config.yaml
num_hidden_layers: 11
hidden_size: 384
num_attention_heads: 12
num_key_value_heads: 4
head_dim: 32
intermediate_size: 768
vocab_size: 32000
hidden_act: "swiglu"
norm: "rmsnorm"
norm_place: "pre"
norm_eps: 1e-05
positions: "rope"
rope_theta: 7160.0
rope_fraction: 1.0
qk_norm: true
attn_scale: 0.177
bias: "none"
tie_word_embeddings: false
parallel_block: false
extras: ["capped logits"]
init: "orth"
init_std_qkv: 0.028
init_std_o: 0.0
init_std_up: 0.028
init_std_down: 0.0
optimizer: "soap_variant"
learning_rate: 0.00439
beta1: 0.95
beta2: 0.98
weight_decay: 0.034
lr_head: 0.00506
warmup_steps: 67
schedule: "wsd"
decay_fraction: 0.94
decay_shape: "pow"
final_lr_fraction: 0.0
batch_tokens: 65536
max_seq_len: 2048
doc_mask: true
train_tokens: 425700000
max_steps: 6496
dataset: "wikipedia_en"
Each number is 128 + 24 x the weight over its row's rms, rounded and kept within 0 to 255. Layers, rows and columns count from 0. Numbers have three digits each. The size before them is the row's rms in percent of the matrix's.

# layer 4 MLP down (transposed), 768x384, rms 0.148, rows 212-283, columns 128-191
099:123108105111108124109109121160098152153135118126087165076117131114138092120129098159158114101137168114141103123173137085117153122173107116133140162115091124116083128142138106122105113166110126
100:213117129117128122169070153134119134143144128155127148157129122139129148156123096085139103143074095137077088131104090141120156154178117129122123160121126141109082100114076090111131146116149151
106:123095090167127125132115147126139086089142147155139098123097109133143138144187114120099130140158063255108092131172121150133134130140107120104127145149134097113102146113117125119124130083111087
103:154119096140124117161148144108104157127138140108091147151121160160105083144096161118145152133162111119121121150089147123151091102126135167155119129105118155126109115130128140119101132152134108
102:118123130112151099145168132131096093090095130151096130136132129118127112113130155090141111107111167171119113158151101097114120114148099149117140115117113120100094168138140145155136075134144127
099:137117146118141141127154163124094114142103149173103117152139127132162095142152093089122111078109166204145141126158142144154143151106156151165085119159137137100140134134116128108133155121090128
102:088159100106126189126120142141127167079140151104105127137127118129093117129159087144129123131082115160145134139123120092149125097139162122107135084117115120120121139153107086155153126094128121
094:095142171086107131133155110151214140157097100101114131060147100133112143127098108146143113132138134153146143144111139103105143165131062122098130146144105135140126117129113116100148146159097085
099:153112134132133136131148115108184133107117120139176121114108107117095091146125152166181099135127108114100178120081118148130081117097101104126142116144097156114122137113122142119189126103152126
101:143116127075103129103125104152118175071122117152089114162121119149135126082152113112118112154151146140117147135164113156122156117096126109158140168129124148147111100164113160117122120170133122
104:177132116171115129152123151151119151164120122121105160136144100151145182116134152108131120134137103131126162157125150109089081140116156134071142080133134101111076147167095128147129145123134124
102:155088150087115123098074090090134125140151107098143088145175125142132099160117143126107139166133153137102138153119110137125153148142121145144150150087120114129163122074117176157128120136157115
104:094121118128136126114140142081111137140133114097157193099126093136151169095146163147141059151130145181152123182150144111099142112170101100146183126132088139099107140135119072138133108124142150
096:149148120153134123093103127120146124120133097123127131130127081123178155131099143178111124108129126134136119152134131083113165186142133121117142137152076157142125117128144128156146100137125147
096:109119160104147120095136149101162117132129137160083107151119123127138139132140094127143154119137095154115132112125117140127129110128123164146115142113065133119125133108123170133139131130098131
099:059096179106147124156105132106108141148124141106130108086106162120126147076125134135108126122108109093152160091117152149101124140113120148136137137141116189125135137091129137119182155170136141
104:100119095135138149081101136114102112131132118119130154089112101160112128111177089127127174109135119198188162108094126119125148102128150110143083106131127125103113113148132148141128136098145158
095:172138154124127134153102111115087150110100110127155130124116151103124151116135132130123111131109101103130132139123158128130130134128105133169148152141138136095125143132144132147145149102120149
098:077099101126135069099180165108140167117117124145107117144105117157142130097132148136143167072134157146120101153140134120160147090115146145110110116194130134124127102132115116133105124159114169
095:172144138125150119130130114109139118095163143119113133087119096169189134176122162121127105129131129151153123120130120147138128150095124102130104137099135179123150101146138110124064104101128101
099:138143119111107117124072158108096143118104121126119118114087107145113153060122158138125076195096151181137103129134124129128119114147127149162136085190128134155128132142174143125128166131122170
096:129125121120113128148090162125138099154105147137136152147126167107081132075117115112107105151093090075109134128111102129111121093113152141182121209145135078112115108110104142152159164136131142
099:124117110108124115122119168118137135099148130115155156106191144140130124162118145128136126130129118110120109115132108118131098086104144118091092157126117120162109156129125151151144108174090160
102:128126135087122128166136086136129151152109106152148171074131114157145166128133101168176130157096133108145127099121125108142158142081130118140118158120136109112173145130119127125144158122116174
100:149107115134159144161137098178128135093151117138114105143123124142144153139177117132140151081095124129136132074105129125082140095161124129155118110126137106127134112091088163122119155132099142
100:154163137146149164120176079088157153128119169157096112145137114147127142159074168146151097131179100166105124133111078147169161176138131123159113172134137152132111115113148098109151111107144133
098:160144133107175098130140137119096130063129129134165136119148143105150160158173129124159140161155127147092153126119125180135145152107154150128158148127171107132142138156137138130165093083152190
103:086165154108129121086098105130128118134149107136106139140106124126135140140147145155125134093097146167144166139070124117131119110098128135099131132151147117148165155107111120146144181099129113
102:100101087109123145135112105116127130148152116099157166083101156090176108130126124127136094073139146101135116132099136139139138155117138129138128139130113127137101138135105153101123150098150152
098:148129117113103093153147118165106119157155090135118119151126132124130109131132161143137134139121097148129144116089147138123095126128176129142085146109130100142119145096134092129171116126160121
097:140118136107154110167124142101150114146130118135110132182120136169114130195144088124119097102115086209132136146086145113159134087152172122123119153142129138099150098110098140153109109137115107
110:169130146108110081100119061144102163129149101129164096137143143129132110140163124133137129082133143135096095107100138159140091131115121132192123160140100126128099148106113124160140113094095072
107:122156126135145140155120185170126114160123121130110134120078123194118120128196130079134133177158138113122103140107115124154118141101144085144136119116140165145116128152140119133088150107100107
103:150128128146069141123154180123144088098168125117136119086133124125094143112100100152113148079104109084105156114148154150144137148171172131140121099078143123115126148125115119138129108107137143
098:117124079089127152123154141158132151143113130124121189123130130111148112130127138133129147115120097149151135152098114103162122143142136128135071120112069171116111140149089130124176135128076153
095:103128120113122131135182146153094175112111111133097154189123121183096119110141138115113186112111144142114135090112152121163163127162147113117146161167130140140110131112107119124159144136128117
098:068145164144123141116140123102116137161118060104119112120121130154093124147107118119096158182119115028100147153126129138123084131136134140119146131110145127118140126119124134127128101128145109
099:122088145138149141079127098127123102127123107149139153132101099148140138162154114112117123113120125115092143133167158099068130095175134120122145122163116116141129099130138095147117148103103106
100:120151135136149107159129137127100144145103133100120096110132121113089157141132162139112114140151103082106184135115121142101156120154098120133161189151166093121139099104169130117120147092160144
105:166120124085149120144130158124089097112112149110113093137150131165147140141132149128103128127150154104123151100166124095111092148119114106093171112139160097109110096153137124123106142112119116
102:146122150128146169155082135142123172122154131137139083132093163153122115137137166149131120140080143120139141150090089116116117101108120102117157099112152109160133125130142146118107119122146126
100:106102107145092131104102107133152153092184122121152116083172131089133135153127122097115161152149136133105104154184101140164158132135136172113164127153094135125147087128091150115119120106102135
097:164098130132110131077126180174127161169175126132129103136136119126153147125113126117162140125131136117159151143129127144136132154157097144141092113158097155159145133143118127111088132097140079
099:108110137093177065148126107132130124151132124132116132132096116117140077113139085098077090143170123159159104092119133139089142143104094078118121136098162133147170098069090137119144124099106141
100:124151109101087141166150136123141140127139110094145112120092139117131084117142136146162150151155130146128168099152122146148082129102137141131154130140111138119117112121160175116156108165189091
098:133102118089153125092101128123106131102156117119119137116162136177116133170115111121129141098104143137158125066130152117093151105152132112147126124143126130096127171104125118155152135125116126
101:124091119128126139105116120174193147095097106127086138130118111084131129142151135140148125090131098113149157091160151106137133117114125154154170153144110114147113145131152098138120117168140123
104:116111150099119111103122135142119133122135167137050156117150141168098132142114117101087134091130181206143142125134113122105147161121130116140147139150142112136121180151089092157132162094103157
094:132123121131120156136115100119156140144128121133136165174111131109130142108134164159115110167096137163131150125153160169128106107124094083117099148126105106089151133139084112108115145134148135
095:114142141169093113171126132119122133167119092087119147100140139096108143164182159126143109163154161096132088111151118158110109135133104105207138136161102156095150108110081129119169156115121176
096:112140122131123198137134089110134143142145136088115141162131141115104139130148090138144123169141113109142148135091141128128118181146139134128140094138125165088136116087141131148115119091116143
102:104107161146140136175158110131152138118127100135114126130132157120115090122108140146161141123135138053148139133151139074112149131120101122144121142153151128153105051163123135171111134131118066
099:115133140161151080173140146103157115124118147114173114137098107085114147113154142103125115123146136091111122140079112130121116134097160136113166116161127154166156154134119156122113129140119157
102:096162160124136125095104127081158107125130163146141128110116101132154126109107108131105110123115151122137116132174106130147107176096129134119109129108163105185180113102119169126116112105120125
098:119128101106108131161119087122135137087109089158135131106144149077164115145122075143136181160125138102138158122153138146128141114099146164108128121078124119114139128144151131148134148136099162
096:138154129128145083146125124105137133100134138146138082144121138161094113125087100146144091127111118181134155146152091159144192147133149151056082129192110132125103145109136134127155178161143192
101:107131130158097137127151142138139113101091127142073118169155115124147125158144113121150123070143119206152108116111097122123124116140156164110133115120135120114097134153108154154110106098132088
099:129112152099104204093153118117152081110115212134139116135150119128090107143129116103104128139128136070124112100086132123131128119075114145128141145142105124160094119184139142134138140140158125
103:127146156128105161128138104145122104148174149093111104174088125150152140112115089150147109089118103148115120129147175143161133081110126133134090132101154128124166143150119128131147109132136109
102:119095095129108137174177151096121082136182154145113097117116144157155158141095193111105157113140109073120120120144113093146099142156116097146093134101096137129149144104152130111169157172128157
102:160106107146138105103148093147144157136126147142151126148125118101154125198101104122146142096113117162101101103108151135156095074135110114139122122061090143143134148127123159108119149154109127
096:175136101129127129121134141176130165092129125143128098105125117131149127085107136138140144082139126143124099114189128074111124134124125124140136122139128125129155148130118172164126102069122138
106:168144122164133119154126100119109141146137143103129096097140104179156095118107149150104091125108132143181119141125142126144147126174140127120120185159132148119129169142071134124138111112114156
097:176096128111124083121116138113102137161105162126155129146123128132166162138088134087120154119116117109126134148131079128119129164124122137174136141153161134188115129143138132090126092145114147
099:105139118140151115110121159123106130133111120144099138119131126168165135162121125183130139134164127139136156118134143117104159163121098145137138152141146190160130097144103099113144131114146130
103:102136127144135139127099107141144156130147109114081087143175094126094115180115165081112117136114134063153108152101175155161102147100100110136133124143134111152118115138134133165131150137130135
102:129116087140166161112105088092105132137121131129140120169132167123154108128127084107161100180147129132147097123169111117147113080133130193073094119130072144139126132156124127109132133149103105
094:087135110117127107175075150136168086166136108160098146106109158148144115087095119131103164105121157102113132122168139095141169149147153121135124150123121141140139083106134155144137113085123114
104:153139146103165085152108100142120112100088158152120170113133146136107132146150145143135167146074141138136117128144110156138138104120150132111130179161162156118146139116136129095125106102115130
092:161118142164144125144103107140122104162104127155132146102135172149151076148141121174108162116123105170167116131119139169123177087098105162086120099110138084147182115120144183106128147088143085
104:113146145148132145117104126073135135128102101107151096146123098142072155129136115080091076141130161135154080085130141133124125181092106111102134159089078117137104105140120162128076122116104129
101:145136095113140128129121133143125087169118125086112138189081111134150097118133135166128136120176103137122081125126106100109129130195148130156127108165081128148150118174088131165128124106162068
# layer 4 MLP gate, 768x384, rms 0.159, rows 213-283, columns 128-191
100:146123123146141138174120092118082119128163134121105113125073123120159110132182114157125145105146105171142168120115177095127173119116100129114142127129112182102163177155111112151123104089127085
110:139180170115125129146152087126119159179136111145135102135154114160148111120138120082097101092094118098111143124101139159119103152127131126169092093122106106133121160153123159104096131164109135
100:119160135145132133123124159101134151116106134153133121136164129150131147114140123113177146109124140138132112155150125151090081090103104114129112171114177136128116136082177115168141123102129079
110:162155121117112153102128075099138127080139139152126153097132159097143152107101083115148130122131146149142151126124111104120089123120120131119160138166092136140107148138078112115135112166149125
120:129089119166098143134122090096130124110149088103134115147117126143155128131118161098104171152160113160132161105120110144152116086146150141130129137112114085143159085135124135123090131080152131
108:108151118133167117151153081137108126195128099081144121140094135118153121166142145120138185146160093082137135085136082137103096092149117142117120113129168130173142138099143157116117146137149165
089:109126085174115092162157136123088118123121190141168144169130157129140073106117138073075128118084128148144102154160101136161122127088151152136097125151106128148116167125140115154127137112122087
099:100115063123149136132133161161118107123117142096118151157163147150154122134129119109136152102135161146129102137113090139114155089124152140140112104165137155121127148146147091162124148110138134
098:125124105104144141141160107099126141102160155078149134147097102149124127105166148132138133140121130118126166125123130178097081146145129129163123138150109124129126121116159151142106145111157129
110:163111123133144121157142085149129118141124128104094171110113154150117126146119125135185082135129140159088117092111089102108124128109123132102148110087138150098121157114134117105165152135129100
101:144152135137089133095118147104164106102155120115143116140138101136099129146100112128152102128087128136155108144120122140159118144156143151068106134129122116121152165102146191162105139114118112
132:070114126118161134082111162107122179168122120144121131122124103167111170113103168118120081162124059092137172135148139124113118125119129115157145120092066142101180120110103137145146090104135108
104:166109129125119147159178160171177183133142148143107124134127150115134151149107098091151158140130149090128139139114135125143130163085114126155133126120144122080146143075118123144107132103066111
098:089088093140146142114072109127081132128142121163135090139111111158099142139159138134094113095158161113163134138149123135142100131079167156119125140149137133172127164133165090170120154115119168
098:106083092163111122106078131165094135118110116147108133126161153102076146084144087086125116153139141116111153121131096152150112154165147094079103156101137139129109117134072125141121152137112148
098:172155123148093144147134125136132125126131149136124099171139115153147141155125177145120138154114104109133116127152144148152145144150120114099122110113127131131158139106091134124133124121172144
104:168158133112098163141126121121133109135157138155133178141131157146148129138119085125120159158110106153121167100109124136140119095162122132123141138111093111151137108140132117159091128127118133
099:101120141118117123113095134119114112088145105104118159124106127116120136131105144128158148106107167141125111085104107163078102089157180153095161154137125134090155146100133130156137136142132120
094:142103144159122156115118129133139128135132148150165097123130174133094083147139118162166160117167102138152066115126104136158139111132102137112095094205145183129145173144101099112133140085150145
101:142135155136163131137150145173131130104098113159117138069130133185104142122167105120146124098125131123109139128136113110142112147116130111156115096162135110117129164133100179137132106113129128
096:119118132120107096155160164144098111114087142155127168111137098121145159133158119116111128078119139179125104139135163151102161141142140115122171134158140102097123131143077116124109155122129123
108:097121157123124118104123135131159137136133137065147140092165145118126114113113125138110140132162116154153138128107123145135144100134122146126081110116088101135120086124138143135150110110133117
104:128133114133119065098093132161116144127089110096166124130174130139136149124142148162157163136136113147119113139092104135137147155120156100173125147149143099113162115156142127103113131133172081
095:128082135135172136099102149120157152120127126122098104147126105104134118117074134132154165150162171102142174138107141174152130142127121158119105123098128119120114117141164106116119103092135119
097:138126096135122122074092137110145126129107142176133117156147125121127062139152093100102117106113084080093111104144150118169111118117101129112119128101140123121142159130148160149140112152163139
092:153154127141112141071127145109115103107132121105088126137156117095156109136122071152127117110109152140170157128140120128115130132143127087160134093103137114138166129140114118087115147145148117
101:147104135094132143129111101101143134151100128137145129108130159142154129147128117138147145099110144141124156135122114174118166152144121118115135128104115120088082152099090148126155128139149146
108:138134078120137073045099105122139189095140118101126122140143159088154082135150078129103126145157146177160097127168128150129087102130114158095163141144120099124113168145131137155120119135138116
099:159126137106074071122107111122116088109142102098119174173154146118144098138128123131170128125102154107118120112163131088106091123086142131131128168163121154113112119168157142140153117118139095
103:082081121148134157125117131145153134136157133100118118182143155126093125131121114150115092145132104145129140147112166129111100123101130150089120147148113157107101149171132140098135112111099133
109:135142152097125137148132082125114128108147130123151100119142145123129111120105094111150120134132096162136135100105129141122097154124137173130130092139140165140115160116114135123155152164128102
107:118113157101087128151131147129115109164115120120122164146088105121139126131090149103134128138184120133136165171136146138063105148112129129110160122132135138132122106135115167118148131120116087
101:071101129144156091133124117141067138110144139131121119158156122133128140155142097141128157145103135092124127160102133125098137120150114100151137132158118133134128132128136094164149166140105133
094:148115095159155172159118125104100093134150091086198126117182122095155096137102163199134172148114146136114111126136169147102104114144095157130180137169146146107129159121155114146128155107136098
085:131126131133125141126149083150100156125141106105095126112160102144121189147095123137165151110123126165118122149128138125163158112133159120118137151160162121141145100085139156129120144145124098
100:181102093135113083101120121090111170143129122165162145164136106124108134130108128129154158124138117078116102130167077130143101122102111112051141114134133145111101104103123090153112158156095141
099:173082124120146149139110127123137161113093114122112095131149127096098113109142141140132104135187156159144109096114146139113104152102148134144112101112143121109135118113139151124138146114156151
095:112180114133159093105132102121115145139151120085111092141137088098136135162164164146119114148140128112108163116118178133157152111089138146157173113175141148144141139121131134128166118117137120
103:104137098186133150148104114126124102143133099129113145169141088128093130132086136150161137133099113153148109116135093157105126156127143163136141170093144135136089104136108125156115149113111140
101:093134114104085123134141129113093143120128129151166148148166103107154145131180152162092117144131127122153107151181135133153096119107143119177098094118140137109128155129099156140128119140123137
098:090116125132096123131156158134143144156146127099157123101141137122156091137172121126101176156109117178135072093110128110110127082100096101149113093143147097160126140099154160142136099134107090
093:146147101123157155114157140119143140144093100156142143147133141150108130121126092122143110126131096142124122106151127101090102109136143100142092097127123108124137119105139107120112115117122104
094:098154101127164133104132153092137180130105146118114178145151098145149141137100171114101105107108122094091093149143158157106121112132154106132105119119157113119075108113082141152096137100123113
092:122138080128140131080125164122154155122097053087146101126144126145110140109150146109073130139157122147124155151128148152141126160150130117109128127135060095150135114103149127087162138117095112
095:136113114116173134109102150135138110083103105124099140135169107123137154150116128151094157098143143179172099118137134126096195108136124137139124126110092124169156140145133095116131149114136117
097:113122113163143155104098127106134116123134185105172129138129141132140149131125119082152159125128123110161111137136098155142127127122102090149130095119136143139149132160093114142159131100144125
114:122134142099147159117156149164152177126117120122161149142150130098088131110146179122111129141129127127137130137157121120118102104148154106115111083145124110147117127151140173100133107112122089
097:163110105106127151126112126123158138158132171127097123102148110140168126150116131099152143126123114105137115149098150150157079091110147122102118134147144130175127112118125155110151110141119122
099:113132142145141100124120188144141100168147119135116099159119147107132135161115098129133156117107147102108122123121086116104117141101128173095109138133108125126098128098099108111195139074186141
089:153118144104152129133113130103122156091116148171139138108168146152091099179131141139117131131121094149128102101133170141118149115158109131105089094109133158134140141122178170109129169119156124
097:163113145111137100097136151113098106127130076115151066154125138098135120099106131161100115114141123121143179139092167134114148132129123145150150123134112122152153123138090137152157110119157126
095:138167162150138115106109111181164166139132111133071127116113190120129107115123104151138118149134141118128153115090117176150145117130149115121106127080112124094118117104152138067128118112056137
101:122125184116102095111151132146139093132092173127121142103123120133105143097157123118153140141113139120087145125132124114139119158125125143114154100131167133087112111102130133149129137155101147
102:164126128131124129143150099099087137132102107101161140128155134128123182096114133152114112141144119125137132175136150113164147138112139149174131103123107100127116144136121100130121146114100122
103:136118114129140122158099129108139137117123118129164144147155159117126112133170102119096165119123142112146121104113165228067120115121144111092130101136061065135129113121133122146113087081135133
099:097100130125093114152130114193139135077139135102128121130117141113110129116148132147078129150138098103143153129131118144102105126150124186119138140108077125125121101148132110118123166107099120
094:144158114079143169120116127113140112177135133163112156102152107129114103142128147158158118092132106101133130156145167147136102112145124132120180156144143116102138126128126125049099118143087074
108:166139093099123167112092062127140134116142155123116142141114120169146139113133097120104128114070101117103126137142126149112168133093174138118131143131154089106141150141125130152163163139132126
094:151108141138141143126124112157166101123156159103134095098101139142071131115111112151158139108148135109151140108119104157152144119105137119155126121104109132135129125111142130061122127082088094
101:150099116135167156125116113105106133148152137125106170093107140156078121130115149111141107126117136105139156128089136128141122097130113108120114121097097117118111127075136142123124141167154095
093:124175077114100142111119156137118142131088122129130140091170120123148151126162129111162135158139103131114134142157159150129125139123136124129118129100086145085136111175135109156166095135140140
098:142098118088095134100136143132107137163103068116136147065126141142096095155137175138142117110135094201132141115134145111122103116137089123137118149137152142131116185083135146117188124160055126
092:139142153112099133121133153130134162104123159118116164155138118143162109157112104073132111100115121120135095107140098135097145110168121122119127127142107138136136098165148112144136130149121166
097:108089099148153119116067107115151103103141174130114170143105084131149111078128144182102090161134117143167141121106150136084123108113166121089086110158132103109126130111132147083152154081150142
107:143141136144192116125152150140142118167128117171163145134126059143117122101164121127130138149151121170153167125125095112118112123069130118130138086096135125132138136095156101145111116144123144
096:117107109084115098121097122167095118149135139089145120103154130130104134101124130121128109103141121089124111095153094138120150144177131113138146104064131155105118141159152106180106132109135149
101:135114101135144126178144146116142124120155136092103103148119101111108132129151124094121169126146102081108157110107129124135092131186121147156144128104120081139161183091092138133123119127147136
101:135135139115119089135146135155118111123117156139117112118136105138133120142099132130154145146155098085163102143140114113162150119092098079162111133132157131138144164149117092131168115119139136
102:131159184131121136190140141166150132132101117112076134100120151153144128160136120095145148102168128166109114084125061127117128104117167122114135081138128139175151140109097150140104106141154161
099:131141108142158107119115102081085102128114149142148115136138147124120103140115141137168168136111078108123164119167116115105134121139171116115158125099140151130139146140123160117141123109173090
095:113072162142114098109139120128155163112163117135157156099119090153123107141156167128121093129153097082066146174116142124128165140146158094117159175122112123160133133118144135152125116125088143
# layer 4 MLP up, 768x384, rms 0.163, rows 213-283, columns 128-191
116:142133124133059126136123122140168112148109086181092121119150146176134158131059119136153091155136103121137112142140114192118150127144156143076098122100131148145132075131128166111153125136100126
106:118156114146153133124105137091149095087162160124137127153082115106143127188151143177113128176132144100156125150146117121112173155114123135119146139146140139131134091094154104134126108126171113
099:063112101123103100122132112114148139123161160115086131189129106095140103128120152138149092131108138124161129130103158133130120150127131131140142104140155131121125115144083135146125167152113134
105:127120092112119160111132131152111125121117155133086132085104125109141100121153138124146090133161146110124123135121158143186105179118077134070150115161122147131156133132167112136099163114146123
120:104146079138130133099097160086115176090112132132095141146081132103091105106115124157103136126171092130082143138153113119153123128111165113114146151153117101107161145116133107118105141171107133
115:149192153134098150117146156098122136093076117147135139135128102122122113110122145118128117138127164110145136147142146127145134146139103116157090138130099139101107104174152145123122144076111119
086:127135099148118160120095104127105131103162157122132140180153120125160118174100153167129080099113148111097145137129098170143111095118146168129145153145102117146144131105102142099148117095129109
092:142112150153153160172155157101154122123124111162168136118120147090120113085149132137147114120119109108114175144090144136142114148160108151114145122090101108168150129144120163107081150168126133
097:157137173090128130132113141171148154130116130176097097179120127088146111123156099132139154107154111150143148140139172141102189187138142129144134146139110094117130143096112118082175109172107110
102:127114136101133070094116117115099146127096128125111166122150176129151142128125139113123137119122140135136152084095148133109101135168132095130112140141148081109107131100128107127143154082122172
101:136130145100101112070097118120129132087130121127153074156112115123115131151125169125125140127107092126155130104145134077133103127149126141091111141164129120147118110105142139149133132147106096
139:143106105097115110125142137088125130091107166095141119080132149117121122127159110136136152137130113136148081100089157106133142096133145133102089134118134072135114091118116163101123106188098112
096:093126121161131090109117150123118125121121080162153104111106130153114138111191110104154176160102151102110153144175149122123140103104073109143095144104132138095125109174138171134144140123128129
098:153167145135119100096147181131133115071099147143154135103135120134085112159124118091106151111123071174154101113152115099125132131161099137151163101132112149072144125164137145151086120124089107
095:128083098118175142091133089098111121121118094114131151150177119114122152114094130109146125136137116077114135112116098142137131134154140112075099118143116155138115096156075114129136101122122134
097:118147161154139167122148085105077130110124123129145160174147131106175128117143121089110110147121125110151141083100107101107086094127170124155119126118089130101110126139128118107117140119137115
099:167164164118097100116098164117106091098164104120155142115112123109114121113145139104164148187114108104175128139132114118109079116119146111097129118147158184138133088119126145111133120141085114
101:140107129139113108129150122142130139129130078093113079096113097135139150152112139165129148063139120129110082106103164132152088128162141161127134106142138165116135115116145099158115124132105087
095:162115126150172162104134122114082163140123101133112101131124105119167116144113085162135129163133143089159123156118161124154166163111107113127095145170124107137092141117137131128140121148163184
098:119132166070097111172130150108096146142118120089141115146104174133134099151143147133101109131137131122111084140148129163105136113146154137130092117103154128155127124094185069123102134167128155
108:100112091128114116114129156107131089132134120154103103120103120119120184156154159114121123139161146147100144153093159127107130104118139103133116108101128111104079135133146151103126189129120118
107:134132129143122151159144085144131089112115116163165150153109189134113132121130171101149139091076135139133173135131128159112132144165106069134155156133124098128133125145146117121107083107110125
090:090112127151150092142110128173143160164115141091146107152096135137121076158169134097123150153181133135109130127135120103131148169179168171188119148098136169153142149107087093105148149135108123
095:146156127103138110130114099111155168111122077114109116112117164195163137100148139153135170089172143113143149132099095085147150141129123139092106119132099154133157102125124138140107132112116118
098:126125141089125116151156076153112155123157133128112100161123114144123099107093127144176135131135143158142164170112093110134144109100141119142113132170095118102124108128129091172117127110125102
095:098132134121139125107145085133157115112134160123152125122105136097145149184083127104142123101115139134111121096116119147123141121132120137133157146119125130168122102162106142167108138137112166
096:154182171077073123134086110124149141091145114120164110148103147194083157164114123102154140150107099138130147123147085129125110135126164115168126125126129163146154121114123117124157144196098129
101:112102175085138118132111105122132096118122158144120091097129143135121139186092134130144125158154043125170137115127138120149119090058125130104158128150157132133124098114114120127166167114123084
104:112122086124160127129120146142126127097162117126125097120117122112167099170110135168096132128144108140183152127102119158161139152089154122145128147132154130178150089112146146139121146121127115
110:175141121107130090118119105102127131135114149136129125093095137160165183089158154121144111101141149113112115146125146142082146163090169116135139116118104127125120137124131101098166136140134088
107:123111114153121098143140127151097166126079118114137170090165110121132130166114181189074135131165101121136136134158168139145129121154117084150127126106122129128188138106111081155116113114067128
108:100120127102118131165121142148136150157139126144183157082108126104144154124122110111108145110178102158150112140123148115132095128162138111116144129126116135103144149114174135127065140104126133
098:119119110163144112103176103161110135111150144139106139156150121123102150132120158134179139148142090135089163127167132150134128150118104102162111123108115140147126100129108085116157131103110170
092:129140146103108130089104089153104127124136129118141155114108122171136093112125096106158122124115133151132132113139051101112125152151103092129102113127127144114118146148119156107139160145062167
084:089110096133132111136143118124120160121129100168135127134117088133143162140130112090110147143144113139146142184176135130184103189121120124130143138138131171146104123151156131140152168139117114
097:128099135108144160152149135113119122146131171176161094136150118110134145105090124130108141160160128107159140094088193106128104110125171149125124121147148124122119087145102112122154143170130130
103:158106158150149122116141131149118120113112123146178106150090113117138078158130088097146102076108126103155106129161134123116165142122147123119127127123135076123116173122111150104150141137126125
095:133174141127170126135167105131102136109115083073152133120116112107142134169125122143114099108169143109130145123124141150149115085084186129105137148149099124132143120160135175143120134165138134
099:106175122129114119133131148115145116119136121157147104141120149113139134127112176136119103155100130105094108139132115130128097127133136132111122169099133128151121095100117113112093124136137121
106:152117124091147172132108130098172141142123124125109092121126145175196143159088118146124106158108122129118127130055111120097140109129131166118146164089150119136117072150153135087113141131134113
103:098134156131081102113160153101148146152172147139175107103155123143132088147152138116149133118145147124121164116121073145122102126101091167116147157143132142162101156138138163136133072161134112
087:139159164156088091127144121139178129129165138186103130144105144149104157143139096159155139142148126131104102142136129094111154085067134148183149142150131098138130087105134117140110157143163131
092:137112101113159134152138148131121149152127141121129106123124074128130117136122084138107105126137140114146109129078143118153083167098151158141167119129154130100151106128146144101134183111146137
099:118161132143102135130166135121150108124134145133094079124111175134112166102121180127172113153132141142194165113113148145130161129104139098116151131110133113135122120102151154136107127103112104
099:129122112123121133140175125134105138131148095174119115135156162076128124145167117104096119142157133139088103113076125117105137112081141099077138140150133113150140147111145143153142130131152119
097:154142123147095148113128128148080126151093094150119102106136136117154178138109121194162113130167147135102126095134134113086129126074133106097109114105107122128131119127110138090102140128148122
107:132111128076106095117109139116087161148126128159126093090153143144160142134105105119126055152152150128170130151106133161133123099178089152137123141159157096180132132099106147159148120159117129
098:092100140107122133093170116117116080093127101111095118103092113146114100126175130107164094101123121157096103169152122150115114138142167132113119108155098110124127110141130106111111113143164103
099:059141132117086109088138146120113167110159135188172139091152118111132116148138140155153128147151130123145113179132137137098126105132165165121093135144138121140136115114120171133132086109151166
089:093139112121126128162156152128139116123133108066120086121098142082141086156126135116106120124126162126157151107120050139127122132120140115132126158165091100116138122121116100157134082128083117
101:101141133122126119114059144126108134117120122129196142084104130144114123127108145087175163152084130169178126096131105129101129124138163177170112134114104145103135167126175135153135134121104150
099:098153141109124121113132140173122101150146110175140099093119134157129140130138150137105110153113101107128099147123125110111124093103126166137149120111057149147130116156165129137136142124132123
104:146128149100090070106087140138149115115129140147144148149125121142127128129128142112170123109079157141124122115151186143184133115119159132092144116180181128162152090135119150133154098121143146
100:170152149168112112112185145118091094135107113122161141150111133154094153112139125153121148164104168100146119138139146123161116141126106165162137094142137145157109144178106113131126143120099128
097:105115123133121136136142157137122119142120148136121203139190108123121098134162089125127170118139117105125166141131134156119163174137162108101104135123114133139144121142146103108135107114129125
100:103140119179126146137113105132144130147118143115119098095109125140112160132148118116130164128109129113093137065112153135156109120143141187121129140091161119144125096143185102134124099086130127
100:188153142110132142118107141141144094099108157190119150098157121145129117149149136136087131105120091110077092154120176122129133125135123128104210130132134099127120103139117088096120097159112108
104:130133130124137109131120140132106103128143171108126097113091136156111158124134146109131125104178122125135104074140124171142117126118133131112104136102127147125116132134093127114093103140138084
093:100149111154131134126134133147167131131120150103179130135151143167101112146133128111126148137135128103159108147140066123131141129148152150131180114126091129119089117116163115077142087138127063
093:128142137117180130137172164096169138114130102135125136131152115191129125118115123147129130148128123117073143122124131111143102119103176129116168123175124130124098133149131101144124138156131076
099:167099173148159141132146130131132099136154096120144084155114110160153130139136154146114115079163156177171092134105127121139119122126150113148135169192159138164100122103132113149141165126142164
096:140130172134146156160136125141137086152126112112154157127154170145120111110104130116119140121099141129161118106121072120098127108113153139095070148112097123146134162135122101119163138155124121
094:146135113113138095186124121120116129166129113145175086111076084165170069149125156114108194146073139104113109154169098129150106194145152108138115140130142115122117126093144167106155125096129118
097:150090061116123104157113102102099123122112159097140132071087061136117119078118131164116172126094128148115134109120133164147118145169195094150086137146110098156165129060144145090136126067110150
102:185127127109127141155131145113176149153147141140117170104133136120118128139151109120132111129123096098110105124195160145134148110116131139144188121116105106106093098088142152187109106113164144
094:152071133077102099123165138142120096148093128104110098139116093168113171138117145156181121081129108172139114122178121146146116103109085083128150081091118108123151108151144149192103119110133143
097:099088118157127087080151108092101147106121111149150104070165131108093150134165197132122145145122138089107153114139129142097131116125087150125143144111122113106118072127086104121138122122100115
097:110131164127146058111158129149131166101121165141136128128106139148143089145100157107131144180159080122105123072123121156134129109111120131151139104146109132152156187149118146120138144171132115
109:110133155137111133148179142115146117071096172087086157132138138123092117149134136134161155105134124120071104106128136115149125157114145119100112149156159118130128156153130113059142121114147179
104:095162145158137146117137146103134129154123091129105137127149117146132106152155133183130130147145158095152078129166135129108147130123094166146106113154165141137151090127138185101141145126083120
095:125093131103116111197169180136121092123113119126136132135127149134146133120134172149103120179108139134142131155121136091156168142145152144123137115084123109100090100110112111145172138187134122